Part of a small language model's weights: LayerNorm before each block, biases on query, key and value.
Each number is 50 + 10 x the weight over its row's rms, rounded and kept within 0 to 99. Layers, rows and columns count from 0. The size before them is the row's rms in percent of the matrix's.

# layer 4 MLP up, 384x128, rms 0.137, rows 173-200, columns 0-127
098:51 59 38 56 60 32 50 61 50 48 73 47 53 40 38 49 53 57 35 58 46 52 55 49 32 48 52 44 50 60 83 38 58 53 42 51 39 34 54 51 52 56 31 54 62 50 70 36 52 44 46 62 45 56 50 64 41 54 50 56 67 47 46 55 27 49 55 55 43 69 46 70 59 66 29 60 50 58 44 44 54 37 51 61 66 52 43 42 60 49 64 64 43 38 58 64 74 38 57 44 52 44 40 47 60 42 44 47 57 49 52 49 60 52 49 36 54 30 56 52 32 47 43 55 42 43 51 47
100:47 47 46 36 51 57 40 47 53 47 40 55 52 43 47 54 40 48 60 57 42 58 56 61 54 41 45 51 37 56 43 43 50 25 60 50 61 41 57 46 67 66 49 30 56 53 41 37 40 47 52 40 44 61 39 56 45 57 42 40 54 61 42 56 34 34 51 39 39 57 45 57 63 46 62 34 58 50 51 55 72 29 67 56 56 71 47 68 53 62 54 44 50 55 80 48 29 53 45 50 57 47 42 76 52 47 41 41 61 58 46 65 49 36 64 61 45 50 38 57 44 59 65 42 57 39 49 43
096:57 46 54 51 55 53 55 57 57 48 62 59 50 61 42 58 48 58 49 47 42 56 70 44 49 36 48 53 43 47 55 31 52 47 49 42 62 33 56 29 41 60 39 50 40 39 38 33 55 53 51 35 46 58 52 54 48 42 54 43 53 48 36 57 59 43 36 59 67 69 40 75 68 58 53 55 56 62 52 65 72 40 47 63 48 54 49 44 63 42 37 57 42 49 45 55 43 54 36 34 38 47 39 53 53 40 54 54 59 46 34 58 39 50 41 50 44 32 26 48 56 32 51 64 56 28 53 76
103:58 66 24 37 52 44 58 61 33 57 44 37 47 44 56 60 60 52 60 49 44 53 45 54 42 62 51 52 65 68 82 46 41 47 58 37 39 49 60 50 59 47 50 45 45 54 57 54 43 48 51 55 42 60 46 49 45 37 42 38 47 62 38 61 55 51 61 48 56 31 49 60 46 57 37 50 86 65 45 48 52 56 60 52 52 63 51 50 42 53 46 47 50 58 39 48 76 34 40 51 52 49 39 51 48 53 41 43 46 47 57 51 56 49 38 54 31 36 30 39 61 62 50 53 55 38 42 76
094:50 32 48 47 50 58 75 62 53 42 56 36 42 62 56 41 46 58 60 53 40 60 64 39 40 74 56 41 42 52 49 51 68 54 66 37 64 41 64 51 49 59 43 51 38 44 45 31 47 51 62 50 50 63 52 64 42 39 33 43 45 51 52 36 63 48 49 54 59 63 50 50 52 34 55 44 55 59 43 52 69 44 45 48 36 54 21 30 65 57 33 50 39 50 44 66 52 57 41 54 54 49 58 49 42 47 51 42 73 49 45 46 35 44 25 51 57 31 45 54 46 45 49 61 52 46 44 45
103:50 35 54 67 47 47 46 17 51 57 43 52 54 72 38 59 42 84 32 50 53 47 61 63 43 59 64 49 54 62 57 52 57 48 52 48 31 47 57 40 46 48 28 31 55 46 54 47 44 49 37 36 60 48 53 42 39 60 48 85 50 44 35 36 40 42 39 34 62 48 51 58 43 57 53 39 52 43 50 57 42 58 62 56 42 49 51 61 52 51 55 35 46 56 51 51 42 44 38 45 56 65 56 45 56 48 50 50 45 48 46 46 39 55 39 57 59 58 66 36 49 49 57 58 45 43 64 58
089:62 55 54 57 68 44 45 51 41 54 50 36 48 51 48 55 56 45 23 62 36 44 49 62 49 43 38 53 48 52 69 40 35 37 44 62 36 50 55 55 56 45 61 50 57 74 55 48 48 57 67 61 47 42 42 52 59 52 56 63 52 38 47 40 58 29 56 32 53 40 44 61 59 68 38 49 44 53 57 52 57 54 69 57 46 58 52 56 37 62 37 59 35 54 60 71 44 27 55 52 39 39 49 50 62 49 36 46 39 33 61 62 51 45 63 66 52 64 63 59 63 36 56 44 62 48 49 56
094:43 57 20 58 41 50 57 47 53 49 52 40 58 77 45 65 60 38 49 59 42 48 51 66 44 51 52 52 43 49 47 51 45 47 56 52 41 66 47 42 51 61 30 46 41 58 52 49 42 59 50 44 55 50 62 39 63 47 38 47 35 66 45 34 59 42 52 46 41 62 48 58 51 49 50 34 51 48 33 56 85 52 79 69 51 56 53 52 48 58 57 53 49 66 52 66 27 44 71 59 45 50 49 63 47 55 36 51 50 47 33 44 44 41 56 50 54 51 42 54 41 38 63 42 62 56 47 46
092:47 41 37 25 38 54 52 61 42 51 38 47 60 59 45 41 43 34 35 44 45 51 47 46 40 53 48 39 46 53 46 42 40 45 73 61 57 57 52 46 49 45 39 35 50 52 52 59 21 37 48 42 58 59 57 34 55 39 40 48 63 69 46 51 36 37 66 63 45 51 58 46 49 52 59 37 57 54 58 48 61 40 53 64 64 70 52 80 55 57 55 56 37 68 58 57 58 68 66 45 56 57 40 57 51 32 31 42 53 65 41 57 51 38 58 50 58 58 49 51 45 49 57 49 47 47 54 56
102:59 51 62 22 60 53 60 27 50 44 36 40 45 52 39 53 56 51 38 53 44 47 55 59 60 39 62 73 39 66 53 47 45 45 52 54 47 59 51 49 36 56 46 51 54 49 52 38 54 45 65 62 47 51 30 43 55 40 35 48 41 46 50 54 57 59 62 42 47 51 65 39 66 56 55 52 49 57 37 63 61 43 59 46 65 46 58 42 45 63 16 51 53 62 75 58 39 28 45 41 50 57 68 52 51 54 43 44 51 32 39 57 56 48 69 64 58 57 49 56 38 46 49 47 62 42 54 51
103:43 50 60 52 44 62 69 59 34 64 61 55 57 52 51 76 51 56 46 46 50 49 54 49 39 54 51 52 30 57 39 42 54 55 54 44 44 27 61 39 57 53 60 34 37 54 55 35 35 57 53 64 39 56 55 39 58 49 55 40 39 51 36 36 56 38 61 27 69 56 46 48 54 44 47 51 60 54 60 38 60 57 51 49 62 56 58 47 28 59 34 31 46 60 57 33 63 49 38 37 46 48 44 45 58 44 51 48 64 34 38 57 54 58 55 31 40 53 43 58 72 51 53 53 52 59 68 44
093:47 33 55 36 45 51 57 51 49 40 66 61 61 46 51 42 53 48 50 49 53 64 57 60 55 46 55 52 50 38 47 49 65 53 61 34 42 47 55 45 41 45 47 60 58 58 37 42 51 55 53 82 56 72 61 54 35 35 46 45 35 56 56 43 54 06 52 43 50 78 57 49 43 64 43 53 35 51 60 44 50 49 56 42 41 64 42 46 33 62 57 44 41 42 59 40 52 49 48 61 58 46 64 41 46 51 37 38 48 42 46 61 39 51 32 60 42 49 54 46 69 47 47 53 41 57 62 49
110:40 45 58 51 54 44 47 53 59 53 55 40 47 44 35 45 33 55 63 50 45 50 69 48 52 62 56 58 47 78 42 27 44 26 51 57 63 36 56 51 57 54 44 56 44 56 63 36 38 41 45 51 49 50 55 51 59 48 32 45 55 35 35 37 50 61 63 60 55 41 65 58 52 61 50 55 62 58 52 72 60 47 74 44 52 74 46 51 35 46 36 45 48 56 65 43 52 60 33 42 54 63 42 47 51 34 38 47 54 60 51 45 39 47 40 41 59 42 32 47 52 48 63 42 50 46 46 70
091:62 47 52 49 55 60 52 52 54 46 34 39 32 56 44 46 58 47 62 50 50 58 52 28 52 46 67 50 53 32 61 41 46 57 53 53 61 57 51 39 54 50 49 48 53 54 67 41 60 61 40 65 47 38 71 56 58 37 57 51 60 43 41 67 66 68 46 47 55 58 49 40 48 68 47 47 72 52 49 36 47 52 59 45 53 58 46 43 32 63 54 59 62 46 51 41 52 43 40 34 65 64 51 45 59 25 28 44 82 55 61 45 54 58 55 57 60 45 51 44 57 30 53 34 43 47 57 48
102:29 53 63 50 66 52 51 42 57 54 53 38 47 57 54 42 52 52 54 44 42 53 49 55 39 54 57 44 31 50 41 43 53 36 60 72 53 68 59 51 58 47 54 30 60 56 59 49 54 49 45 50 40 59 42 37 40 51 44 51 52 53 45 37 48 32 66 35 63 63 51 33 46 57 33 49 68 59 57 41 59 40 63 34 53 62 41 47 30 65 61 42 33 63 50 56 32 58 39 46 53 43 62 74 56 39 43 40 64 50 52 70 40 54 38 69 37 51 43 56 54 58 54 48 44 50 54 67
106:58 62 32 44 60 58 60 55 34 60 41 50 56 51 50 56 61 41 51 61 39 61 41 51 42 58 45 63 49 50 66 42 59 52 48 47 42 39 47 27 61 51 48 26 63 49 62 62 46 47 47 50 51 44 53 62 35 36 58 52 61 57 49 46 57 45 32 43 51 51 45 76 61 46 47 38 63 47 51 69 52 22 63 58 56 47 50 57 34 55 52 74 50 53 43 73 49 42 63 30 41 39 50 59 59 38 50 54 44 47 59 63 46 47 42 46 43 55 52 64 26 52 49 56 65 54 54 56
089:38 45 44 43 43 49 42 19 45 49 44 21 66 60 47 52 48 53 48 40 55 49 60 56 62 48 61 56 45 52 51 41 63 49 53 41 51 57 46 45 65 63 37 44 60 30 63 36 54 49 47 50 55 34 66 40 66 50 46 51 51 58 43 38 59 54 42 38 45 52 46 53 61 71 46 44 54 49 48 46 55 60 64 42 44 59 46 54 55 48 40 56 50 44 57 63 46 49 60 45 51 79 56 50 56 49 55 46 35 62 34 41 37 65 53 80 66 53 59 34 34 42 61 37 41 43 57 51
094:49 51 44 60 60 57 67 52 46 40 51 39 55 50 56 63 53 48 56 47 41 49 38 55 53 49 71 48 43 55 58 51 47 45 57 33 37 52 58 45 43 59 42 63 33 48 53 51 56 61 57 55 54 58 32 41 33 50 64 42 54 65 44 54 67 50 47 51 56 58 68 78 65 53 54 47 57 51 66 67 46 46 58 40 33 61 42 32 51 52 42 37 47 82 46 55 33 40 60 35 57 51 70 48 50 58 47 40 34 57 48 38 37 50 46 43 60 42 27 46 55 55 35 45 56 59 53 38
096:56 54 64 42 39 48 53 32 65 59 48 46 44 61 45 46 43 44 49 62 52 59 70 57 54 66 55 66 51 71 47 47 51 60 63 50 49 55 58 43 49 41 57 50 49 34 54 13 41 52 53 52 48 51 44 49 56 42 45 52 40 60 64 45 57 36 50 47 61 37 37 56 48 64 59 35 65 45 49 55 45 52 60 43 39 68 45 40 42 72 40 50 67 44 39 71 62 57 40 42 48 56 63 51 56 41 34 57 51 45 50 48 45 39 37 48 40 53 58 33 58 54 73 43 48 51 58 72
107:43 49 66 50 55 39 46 56 43 37 55 34 43 43 49 43 55 59 49 62 49 48 69 34 43 50 42 40 49 54 48 42 51 21 54 52 38 61 64 51 40 59 59 48 40 46 51 42 39 47 52 59 52 72 55 47 42 56 36 49 36 42 54 60 48 41 65 60 51 63 57 60 51 67 48 37 49 53 51 58 44 54 69 51 41 48 43 58 49 39 58 49 30 73 68 73 43 41 39 46 48 40 55 62 52 24 42 44 66 54 54 50 51 51 46 70 44 46 45 36 64 37 48 58 43 34 54 68
112:60 43 34 51 51 32 55 52 50 68 33 61 60 32 57 65 34 64 44 51 38 76 45 50 39 40 50 58 53 50 63 42 66 65 59 41 56 40 57 30 51 48 52 39 57 51 49 35 62 46 47 55 46 47 43 48 60 32 40 47 49 58 50 45 45 51 46 51 57 52 57 53 65 26 55 49 36 53 54 44 54 48 51 52 49 54 50 46 34 32 37 71 54 55 54 51 45 41 57 47 57 42 58 62 58 32 40 49 64 30 52 49 42 53 72 39 55 53 61 55 39 49 45 55 68 41 53 74
096:41 43 49 49 53 43 77 52 51 33 61 54 69 47 43 48 51 53 65 51 42 73 62 50 40 48 62 57 48 49 51 42 62 48 62 37 43 50 58 38 63 58 29 46 55 47 45 43 47 46 50 56 60 67 62 54 44 44 50 50 36 50 55 35 51 51 41 35 72 67 54 53 51 44 34 53 56 68 48 63 56 55 41 70 46 42 32 50 43 39 39 59 47 36 51 36 43 50 42 59 54 49 57 58 62 47 32 40 62 55 35 46 61 49 31 41 45 35 32 55 61 55 54 74 66 50 50 49
101:53 27 47 52 48 57 57 62 58 50 53 52 56 50 50 46 44 49 49 52 46 73 61 59 57 53 49 43 44 58 51 49 57 32 52 45 47 54 51 55 49 52 57 30 50 22 39 45 61 51 54 63 35 66 29 43 41 27 43 46 59 43 46 56 51 42 39 42 46 63 62 62 64 33 47 59 53 62 44 68 72 32 45 52 49 42 47 35 62 49 62 36 50 61 61 59 45 50 54 58 42 46 39 41 47 48 49 51 49 52 54 39 32 42 68 54 65 58 56 75 36 62 43 62 59 43 64 46
103:48 49 53 44 45 55 47 47 38 70 55 41 51 55 51 46 57 42 48 60 47 49 72 59 49 53 72 54 53 59 51 55 67 48 68 46 51 46 55 48 58 43 33 30 40 48 50 53 40 53 38 64 34 46 54 41 55 51 47 44 48 64 50 49 47 43 44 35 68 74 50 67 55 18 56 41 54 51 50 60 67 51 48 52 44 45 50 56 40 61 43 40 56 60 48 68 37 52 56 55 60 34 52 59 32 59 46 60 56 63 29 48 42 50 63 48 31 57 27 53 44 41 69 45 66 46 59 43
092:54 49 57 60 49 38 58 27 40 52 56 59 60 69 45 68 65 73 44 40 51 62 51 58 50 48 52 43 49 51 62 47 46 52 48 31 42 42 70 50 35 55 47 50 49 32 70 50 55 64 41 46 45 53 78 62 46 48 56 80 61 47 47 55 47 38 43 55 74 43 48 58 40 51 39 47 54 43 56 56 40 61 73 50 35 40 51 53 50 47 55 65 45 47 57 58 48 62 40 40 43 44 57 49 49 59 45 37 47 37 47 46 51 63 33 52 51 34 44 46 51 25 50 59 48 43 49 44
094:43 45 35 56 40 70 68 45 65 71 39 27 44 45 35 63 70 53 40 56 46 44 40 68 52 55 60 46 44 61 50 44 47 58 50 56 40 45 52 53 52 44 50 41 61 29 48 50 58 59 51 55 55 49 55 38 52 40 55 38 55 60 51 38 52 45 49 55 56 33 48 61 54 39 51 24 51 46 45 45 37 21 77 53 70 55 47 58 51 46 53 29 47 61 56 52 49 50 53 54 35 55 43 44 70 46 51 46 66 64 50 45 50 59 49 51 65 47 49 45 37 37 61 50 69 52 46 50
117:51 47 62 33 52 39 47 37 40 57 44 46 62 50 47 42 50 48 46 57 47 46 68 44 50 23 66 52 52 58 71 37 56 39 59 54 44 38 60 42 61 58 52 61 57 52 68 52 44 65 45 66 42 59 57 50 42 38 49 44 50 65 40 52 56 47 58 48 75 45 68 58 57 66 42 53 60 47 39 59 50 28 73 39 60 51 45 58 42 47 50 48 32 34 58 43 48 60 47 48 52 65 51 48 44 22 47 48 58 68 36 39 53 42 70 49 49 35 44 40 55 43 55 52 49 53 50 40
107:32 48 58 56 55 52 60 51 38 47 63 46 63 52 48 47 56 40 49 45 27 51 55 57 51 48 67 36 39 56 45 46 61 45 60 50 45 61 47 56 56 39 32 25 60 32 67 47 66 45 46 46 38 64 60 60 43 56 40 52 54 60 53 33 57 54 53 54 53 65 64 58 33 34 34 41 68 67 64 36 52 33 52 50 65 56 51 55 48 72 51 44 35 65 53 49 57 57 62 54 46 51 57 55 54 36 48 39 41 40 45 70 48 39 37 37 52 56 39 60 63 45 49 46 58 52 65 54
# layer 4 MLP down (transposed), 384x128, rms 0.0933, rows 173-199, columns 0-127
101:45 64 51 47 50 55 47 52 54 50 63 50 43 54 45 71 58 54 56 33 56 59 54 41 57 39 64 43 42 18 34 63 41 21 59 53 60 54 50 46 51 34 55 53 71 49 49 47 39 50 45 45 47 47 46 63 50 63 47 43 76 57 43 56 50 25 42 51 48 51 44 70 46 47 36 41 61 46 43 46 43 54 47 51 56 38 41 41 70 59 38 57 42 44 57 59 40 68 43 43 44 61 60 56 49 68 47 38 45 52 44 44 63 45 50 58 55 52 43 67 64 52 69 48 39 30 45 49
097:39 45 60 44 60 51 63 46 46 39 48 45 32 63 49 46 68 41 49 60 52 61 29 29 56 62 51 36 44 37 59 69 55 39 55 60 37 41 33 52 60 38 37 42 50 39 57 44 31 37 45 38 48 51 43 57 61 51 59 45 53 41 48 39 52 49 54 43 68 58 47 54 57 55 36 60 57 50 48 53 40 67 59 36 63 55 32 59 60 56 55 67 61 41 57 38 46 50 37 33 43 65 41 38 41 67 50 48 54 68 66 42 75 60 49 53 42 59 47 48 60 40 53 46 53 60 46 46
095:51 35 43 46 40 56 69 44 54 62 43 55 43 43 49 57 47 57 63 62 38 54 57 47 34 47 43 45 45 59 42 50 50 49 37 63 51 37 48 36 56 51 55 37 59 65 51 43 39 67 36 61 28 43 42 60 62 43 42 45 44 62 51 67 52 45 51 51 46 52 45 40 50 55 43 40 62 54 53 38 49 25 27 30 53 66 59 51 49 38 39 54 61 49 50 37 40 53 60 53 35 43 45 62 58 61 85 62 62 35 54 62 54 61 49 58 64 49 44 46 73 43 48 41 53 49 52 49
095:49 43 61 37 42 60 44 71 45 49 58 53 56 39 45 55 38 60 63 32 37 43 38 56 36 43 50 60 42 36 54 41 49 44 42 45 52 46 43 38 59 53 48 59 52 62 54 39 62 43 67 52 58 73 60 34 60 47 49 66 51 64 39 39 42 49 61 63 36 36 49 56 66 45 48 61 40 71 41 53 58 57 40 39 44 53 50 31 58 63 64 28 56 51 42 43 45 52 52 45 35 58 45 36 51 50 67 51 59 53 62 53 60 21 62 39 59 55 53 45 37 42 57 55 52 49 65 57
088:76 51 36 67 42 37 33 71 56 49 23 54 54 46 46 70 54 45 52 49 54 31 78 48 43 43 25 43 44 44 53 48 28 40 50 55 47 41 60 44 57 53 56 35 63 57 41 54 44 53 40 54 42 31 38 54 55 53 56 39 41 55 46 52 55 64 52 32 48 63 44 65 58 68 47 45 51 53 36 50 45 44 60 47 58 50 55 51 53 60 62 42 63 54 50 51 53 66 51 66 34 61 38 49 51 57 54 61 35 46 65 56 51 53 48 46 30 61 58 52 49 44 50 40 51 59 47 46
105:62 49 52 46 35 41 48 67 40 52 45 54 63 54 66 36 48 36 55 57 71 42 40 39 63 51 42 32 53 61 35 35 57 42 38 57 35 58 43 56 46 51 60 33 68 60 43 43 40 51 48 42 50 51 60 52 48 41 51 40 46 67 40 43 56 43 65 58 55 67 44 60 57 56 60 64 45 40 39 26 50 57 60 66 50 51 49 66 43 47 51 46 59 43 41 48 58 57 63 44 46 45 49 53 25 56 49 49 55 45 63 64 49 48 66 34 44 64 44 53 51 60 51 47 43 45 20 34
093:53 58 32 56 50 55 61 72 60 26 41 53 41 45 71 41 48 31 52 53 43 49 51 65 60 47 60 46 48 57 49 38 59 46 52 39 46 58 40 46 63 52 38 47 44 37 49 40 59 57 48 44 57 48 45 47 39 63 62 36 58 47 54 58 68 45 47 61 64 53 65 72 59 53 76 46 71 60 59 45 52 42 32 61 55 27 36 35 59 36 46 39 41 53 39 41 57 40 52 54 50 50 41 44 51 62 39 52 62 50 53 57 50 62 54 29 53 38 39 64 49 37 45 44 49 62 50 47
097:46 41 77 31 66 38 49 52 45 38 42 52 54 37 46 54 42 54 56 46 45 78 47 53 51 37 55 55 43 67 51 54 44 36 35 44 64 45 37 60 59 57 46 60 39 34 32 40 58 43 62 53 50 49 56 43 42 47 43 47 60 44 35 46 33 63 59 56 62 53 43 56 58 53 43 39 48 47 57 21 42 34 44 55 53 39 54 47 59 31 61 54 60 38 37 56 67 47 43 45 58 43 47 52 58 43 44 52 62 55 45 65 52 63 55 57 41 52 59 67 60 61 59 51 47 67 58 72
096:72 34 65 57 46 49 53 32 53 52 53 65 49 66 28 46 62 39 56 47 44 55 48 33 57 55 56 48 30 48 46 75 44 48 46 48 42 41 41 52 57 51 31 45 51 44 49 52 47 40 63 50 38 45 62 58 39 37 28 52 50 54 46 58 61 45 52 40 61 51 56 60 52 69 48 50 58 40 52 35 50 54 52 41 35 35 44 41 44 26 62 63 53 45 53 59 64 45 47 52 51 51 37 52 43 42 38 69 61 56 64 66 39 68 49 49 39 42 56 39 65 50 62 50 57 67 59 65
097:67 67 61 45 56 62 45 38 54 31 67 48 53 51 49 49 37 22 37 36 41 56 58 25 48 54 63 61 42 54 45 47 60 50 66 55 53 52 27 66 48 46 48 73 45 42 55 53 41 50 48 48 58 42 66 50 58 49 69 40 47 37 48 56 50 29 58 55 47 63 56 55 52 56 57 55 55 53 39 32 53 54 50 56 31 49 52 53 68 52 57 47 45 56 41 52 50 33 50 61 47 29 51 26 60 51 58 50 55 60 51 46 51 69 53 35 44 42 53 41 53 53 46 39 34 61 44 61
102:46 38 56 34 33 42 37 63 51 58 61 56 53 60 44 47 43 66 61 56 41 49 41 50 53 59 67 70 51 43 53 51 27 36 61 39 58 41 69 65 40 55 57 64 54 48 62 43 72 59 60 55 52 52 52 64 43 29 56 38 51 62 52 65 50 46 42 58 48 58 56 43 42 43 42 56 48 52 49 66 50 32 38 42 23 47 60 50 44 54 66 53 56 49 46 54 38 50 53 58 36 39 58 55 43 18 39 51 66 47 54 51 54 38 44 49 58 57 57 40 33 44 46 56 50 43 45 46
091:61 50 61 68 47 53 59 48 43 49 34 56 76 49 59 34 66 62 33 72 42 49 48 63 51 47 48 48 43 55 40 47 48 52 43 52 50 53 67 62 51 34 45 70 58 44 34 60 58 48 42 51 31 34 43 61 48 56 57 47 58 61 54 39 38 31 53 56 42 54 28 50 35 39 41 57 47 51 39 43 54 40 61 63 71 44 42 61 49 32 39 55 44 45 59 50 67 52 55 40 37 36 44 54 52 58 49 46 50 54 56 55 58 42 60 48 50 38 63 41 54 30 65 60 53 55 42 37
111:41 52 40 38 63 52 67 54 51 38 53 36 33 35 43 41 49 44 48 50 33 47 33 29 59 43 46 44 36 57 35 39 66 52 61 61 45 41 32 37 45 58 40 42 68 51 46 61 43 41 41 42 64 42 56 46 59 56 40 42 39 51 34 65 35 48 51 62 50 51 41 45 61 61 48 56 30 53 56 51 58 48 48 74 58 68 45 38 65 62 49 42 52 57 56 44 59 59 62 60 45 48 43 72 61 47 46 41 65 51 57 50 50 47 51 62 46 50 61 62 51 66 64 52 69 42 56 43
099:53 54 50 48 64 55 46 49 65 56 54 62 51 51 58 47 46 29 53 42 50 54 55 54 38 32 48 42 66 62 38 66 47 54 66 48 45 60 53 44 44 59 62 62 42 52 62 42 29 53 53 37 43 73 57 44 36 45 51 57 34 54 63 43 40 39 76 55 44 54 53 50 22 62 52 33 56 73 43 49 56 29 40 57 46 46 49 59 53 48 80 47 52 47 46 62 31 47 58 54 48 51 47 36 58 53 41 56 48 37 49 51 50 59 42 51 39 55 57 59 45 47 54 47 30 49 30 44
105:62 57 47 65 55 45 46 48 63 50 39 45 54 52 44 53 58 60 57 71 61 65 53 58 45 51 46 43 52 48 51 27 39 45 50 35 52 47 55 40 39 43 69 56 40 58 58 54 42 61 55 35 52 40 48 53 46 65 43 51 58 51 69 69 62 61 46 51 57 43 71 37 38 41 47 58 51 61 39 48 48 60 57 64 41 43 55 69 50 50 36 40 28 33 38 45 47 53 32 43 27 47 49 54 49 72 39 47 67 49 64 46 62 40 67 38 49 33 56 51 43 29 51 47 53 50 46 43
110:60 42 48 40 41 54 53 61 30 46 65 47 60 55 46 58 57 35 59 49 42 38 55 56 49 57 62 64 53 53 46 45 49 51 45 34 36 50 51 56 46 51 46 44 71 52 50 45 68 53 41 64 53 48 26 52 43 49 32 34 54 39 46 63 62 54 47 55 44 56 63 65 63 46 44 46 48 33 45 60 34 38 55 57 49 44 53 43 52 50 62 39 47 55 41 50 44 52 66 51 47 43 48 51 51 52 99 48 49 48 56 67 57 22 57 37 30 50 42 57 47 48 41 55 61 48 52 51
087:61 33 45 66 57 53 49 59 31 57 53 50 42 28 61 35 54 41 30 48 62 44 53 47 29 49 38 49 52 47 46 59 48 58 44 55 59 31 45 56 52 57 50 59 47 48 39 71 59 48 60 59 57 45 52 66 53 60 60 44 47 40 40 50 66 49 65 50 51 49 32 74 44 34 69 58 38 39 41 49 57 65 45 33 57 55 58 59 40 61 58 42 53 52 40 46 69 67 56 49 56 59 44 49 42 52 59 43 43 41 63 44 51 38 42 50 39 62 33 31 54 46 52 45 58 61 38 35
094:66 45 64 31 51 53 43 59 70 59 52 58 65 38 60 53 47 48 52 58 82 36 59 46 54 54 34 43 44 47 38 45 59 60 58 64 41 52 48 42 66 51 51 61 44 53 43 51 51 42 56 59 48 61 69 50 43 45 54 46 46 52 59 52 64 53 53 46 25 48 29 36 47 56 41 52 60 27 36 70 45 54 50 54 52 48 55 50 52 41 46 39 53 46 50 53 31 46 53 70 56 33 50 32 52 56 62 55 39 27 54 37 51 66 39 52 37 30 60 45 45 54 56 59 39 51 51 49
094:39 56 44 49 66 44 66 48 60 43 40 53 43 52 47 54 58 53 72 53 51 31 31 36 52 48 36 36 58 60 35 53 45 46 53 52 54 61 34 42 50 73 64 53 52 45 46 57 33 48 45 41 59 66 44 34 48 54 43 52 33 59 62 40 55 52 52 44 53 67 59 50 57 51 57 43 45 55 50 49 48 35 34 55 53 18 38 53 47 44 40 42 67 49 51 55 56 48 55 45 51 50 48 67 50 51 48 37 63 55 62 67 41 66 41 46 30 67 39 30 59 55 39 52 53 62 61 62
102:60 66 37 62 60 67 41 55 50 41 40 46 44 41 60 58 46 46 60 59 60 49 42 64 54 41 50 44 48 40 47 46 60 68 57 47 57 48 33 39 54 65 46 59 43 42 57 70 52 63 57 61 40 37 37 44 61 47 65 58 28 42 54 36 60 50 55 33 36 46 47 39 58 54 46 57 31 35 54 43 43 65 57 54 57 52 55 52 49 53 41 57 43 45 61 35 28 61 57 73 54 30 37 48 56 44 44 59 43 59 55 63 45 35 66 44 54 38 46 49 51 77 54 40 46 44 44 51
121:59 52 56 46 51 38 72 30 36 46 35 66 44 52 41 52 34 62 44 69 16 37 46 56 61 43 46 48 31 47 63 59 53 48 61 48 57 48 61 49 30 47 48 56 65 54 57 49 49 69 41 54 42 48 45 59 38 43 45 56 50 54 42 48 44 62 48 44 51 43 43 47 77 48 50 40 35 65 44 46 43 50 41 48 35 54 40 51 55 73 48 50 40 64 56 49 67 56 42 56 42 46 58 36 62 62 44 52 54 41 31 57 45 47 35 61 60 57 55 53 58 55 66 57 50 54 56 41
100:38 32 58 60 54 42 42 51 46 51 37 60 69 40 58 48 40 56 45 49 30 42 45 59 44 45 54 66 44 34 43 30 46 43 68 45 47 61 48 44 69 52 55 39 61 48 63 39 50 45 52 58 41 43 56 56 58 30 47 56 55 51 61 46 43 48 38 35 67 43 62 55 55 39 49 61 27 69 54 54 48 41 53 58 46 53 63 38 46 53 45 59 61 33 58 47 64 37 51 37 43 61 43 71 66 59 43 57 56 61 44 64 64 40 50 36 54 34 55 54 68 40 63 47 65 41 44 50
088:45 60 47 48 69 44 49 41 50 42 51 51 35 57 55 50 67 61 45 55 50 49 23 38 40 45 64 60 35 57 40 50 42 42 66 48 55 46 47 49 65 61 39 60 63 51 50 52 38 61 48 45 55 55 42 37 35 62 52 74 59 53 55 55 61 45 72 52 46 61 52 45 52 45 41 68 53 49 42 25 43 52 51 52 48 27 52 57 42 39 61 56 49 44 49 45 68 38 37 38 58 64 48 40 48 46 56 42 42 54 63 66 69 65 53 59 55 44 50 51 52 35 65 39 34 49 30 41
098:56 49 45 62 57 46 67 52 66 55 48 47 48 25 31 49 61 21 47 47 36 57 38 44 45 49 35 54 60 45 49 69 55 57 53 46 55 59 38 51 34 57 60 48 52 64 59 60 43 52 56 70 41 41 47 63 35 60 45 52 38 53 59 59 44 58 45 52 51 47 51 54 72 39 60 60 75 33 45 44 48 47 52 68 62 60 52 38 41 43 39 57 35 51 54 55 41 46 62 55 30 40 51 40 21 49 63 53 55 34 54 44 43 46 54 48 48 55 58 49 40 62 38 45 65 46 53 49
094:51 63 55 52 49 61 49 53 56 42 52 52 32 52 57 52 48 44 38 37 96 51 49 60 53 72 59 48 45 55 42 33 42 62 44 53 47 38 48 62 62 63 47 46 59 36 59 52 48 25 62 33 55 48 55 48 57 52 56 53 36 58 60 44 54 52 61 37 46 53 60 44 34 39 48 61 57 39 39 39 46 48 54 34 51 55 43 54 32 61 63 50 59 59 54 61 37 51 55 62 56 28 51 48 44 34 54 51 42 47 46 51 43 47 56 42 39 47 67 51 39 66 53 43 36 68 50 61
096:55 58 68 39 66 52 42 50 27 41 47 61 51 49 49 54 51 31 52 58 66 53 39 45 49 40 40 54 44 64 64 34 51 43 66 48 53 61 40 59 43 41 47 49 46 58 49 58 45 51 65 53 54 31 61 51 60 61 45 48 40 49 49 52 55 34 52 36 42 42 39 38 59 72 60 47 44 31 42 53 68 70 37 63 62 48 35 53 60 47 44 35 55 51 44 49 52 46 62 61 72 46 54 24 63 58 48 57 53 36 47 44 39 47 39 70 50 33 57 54 49 51 63 49 50 56 38 33
114:43 59 48 58 64 47 61 39 46 29 48 59 42 46 48 27 64 37 61 51 33 37 63 69 50 51 38 47 46 61 64 55 54 48 59 53 37 54 51 47 58 43 59 50 63 62 44 59 63 55 39 62 26 61 64 67 34 55 65 45 43 54 51 41 47 49 42 40 60 52 55 72 53 74 56 51 48 58 65 61 26 38 44 53 53 47 49 44 48 39 59 53 31 49 32 57 55 45 49 56 45 54 46 49 56 64 51 53 46 43 46 58 34 35 40 56 53 53 39 49 41 53 52 47 37 53 55 26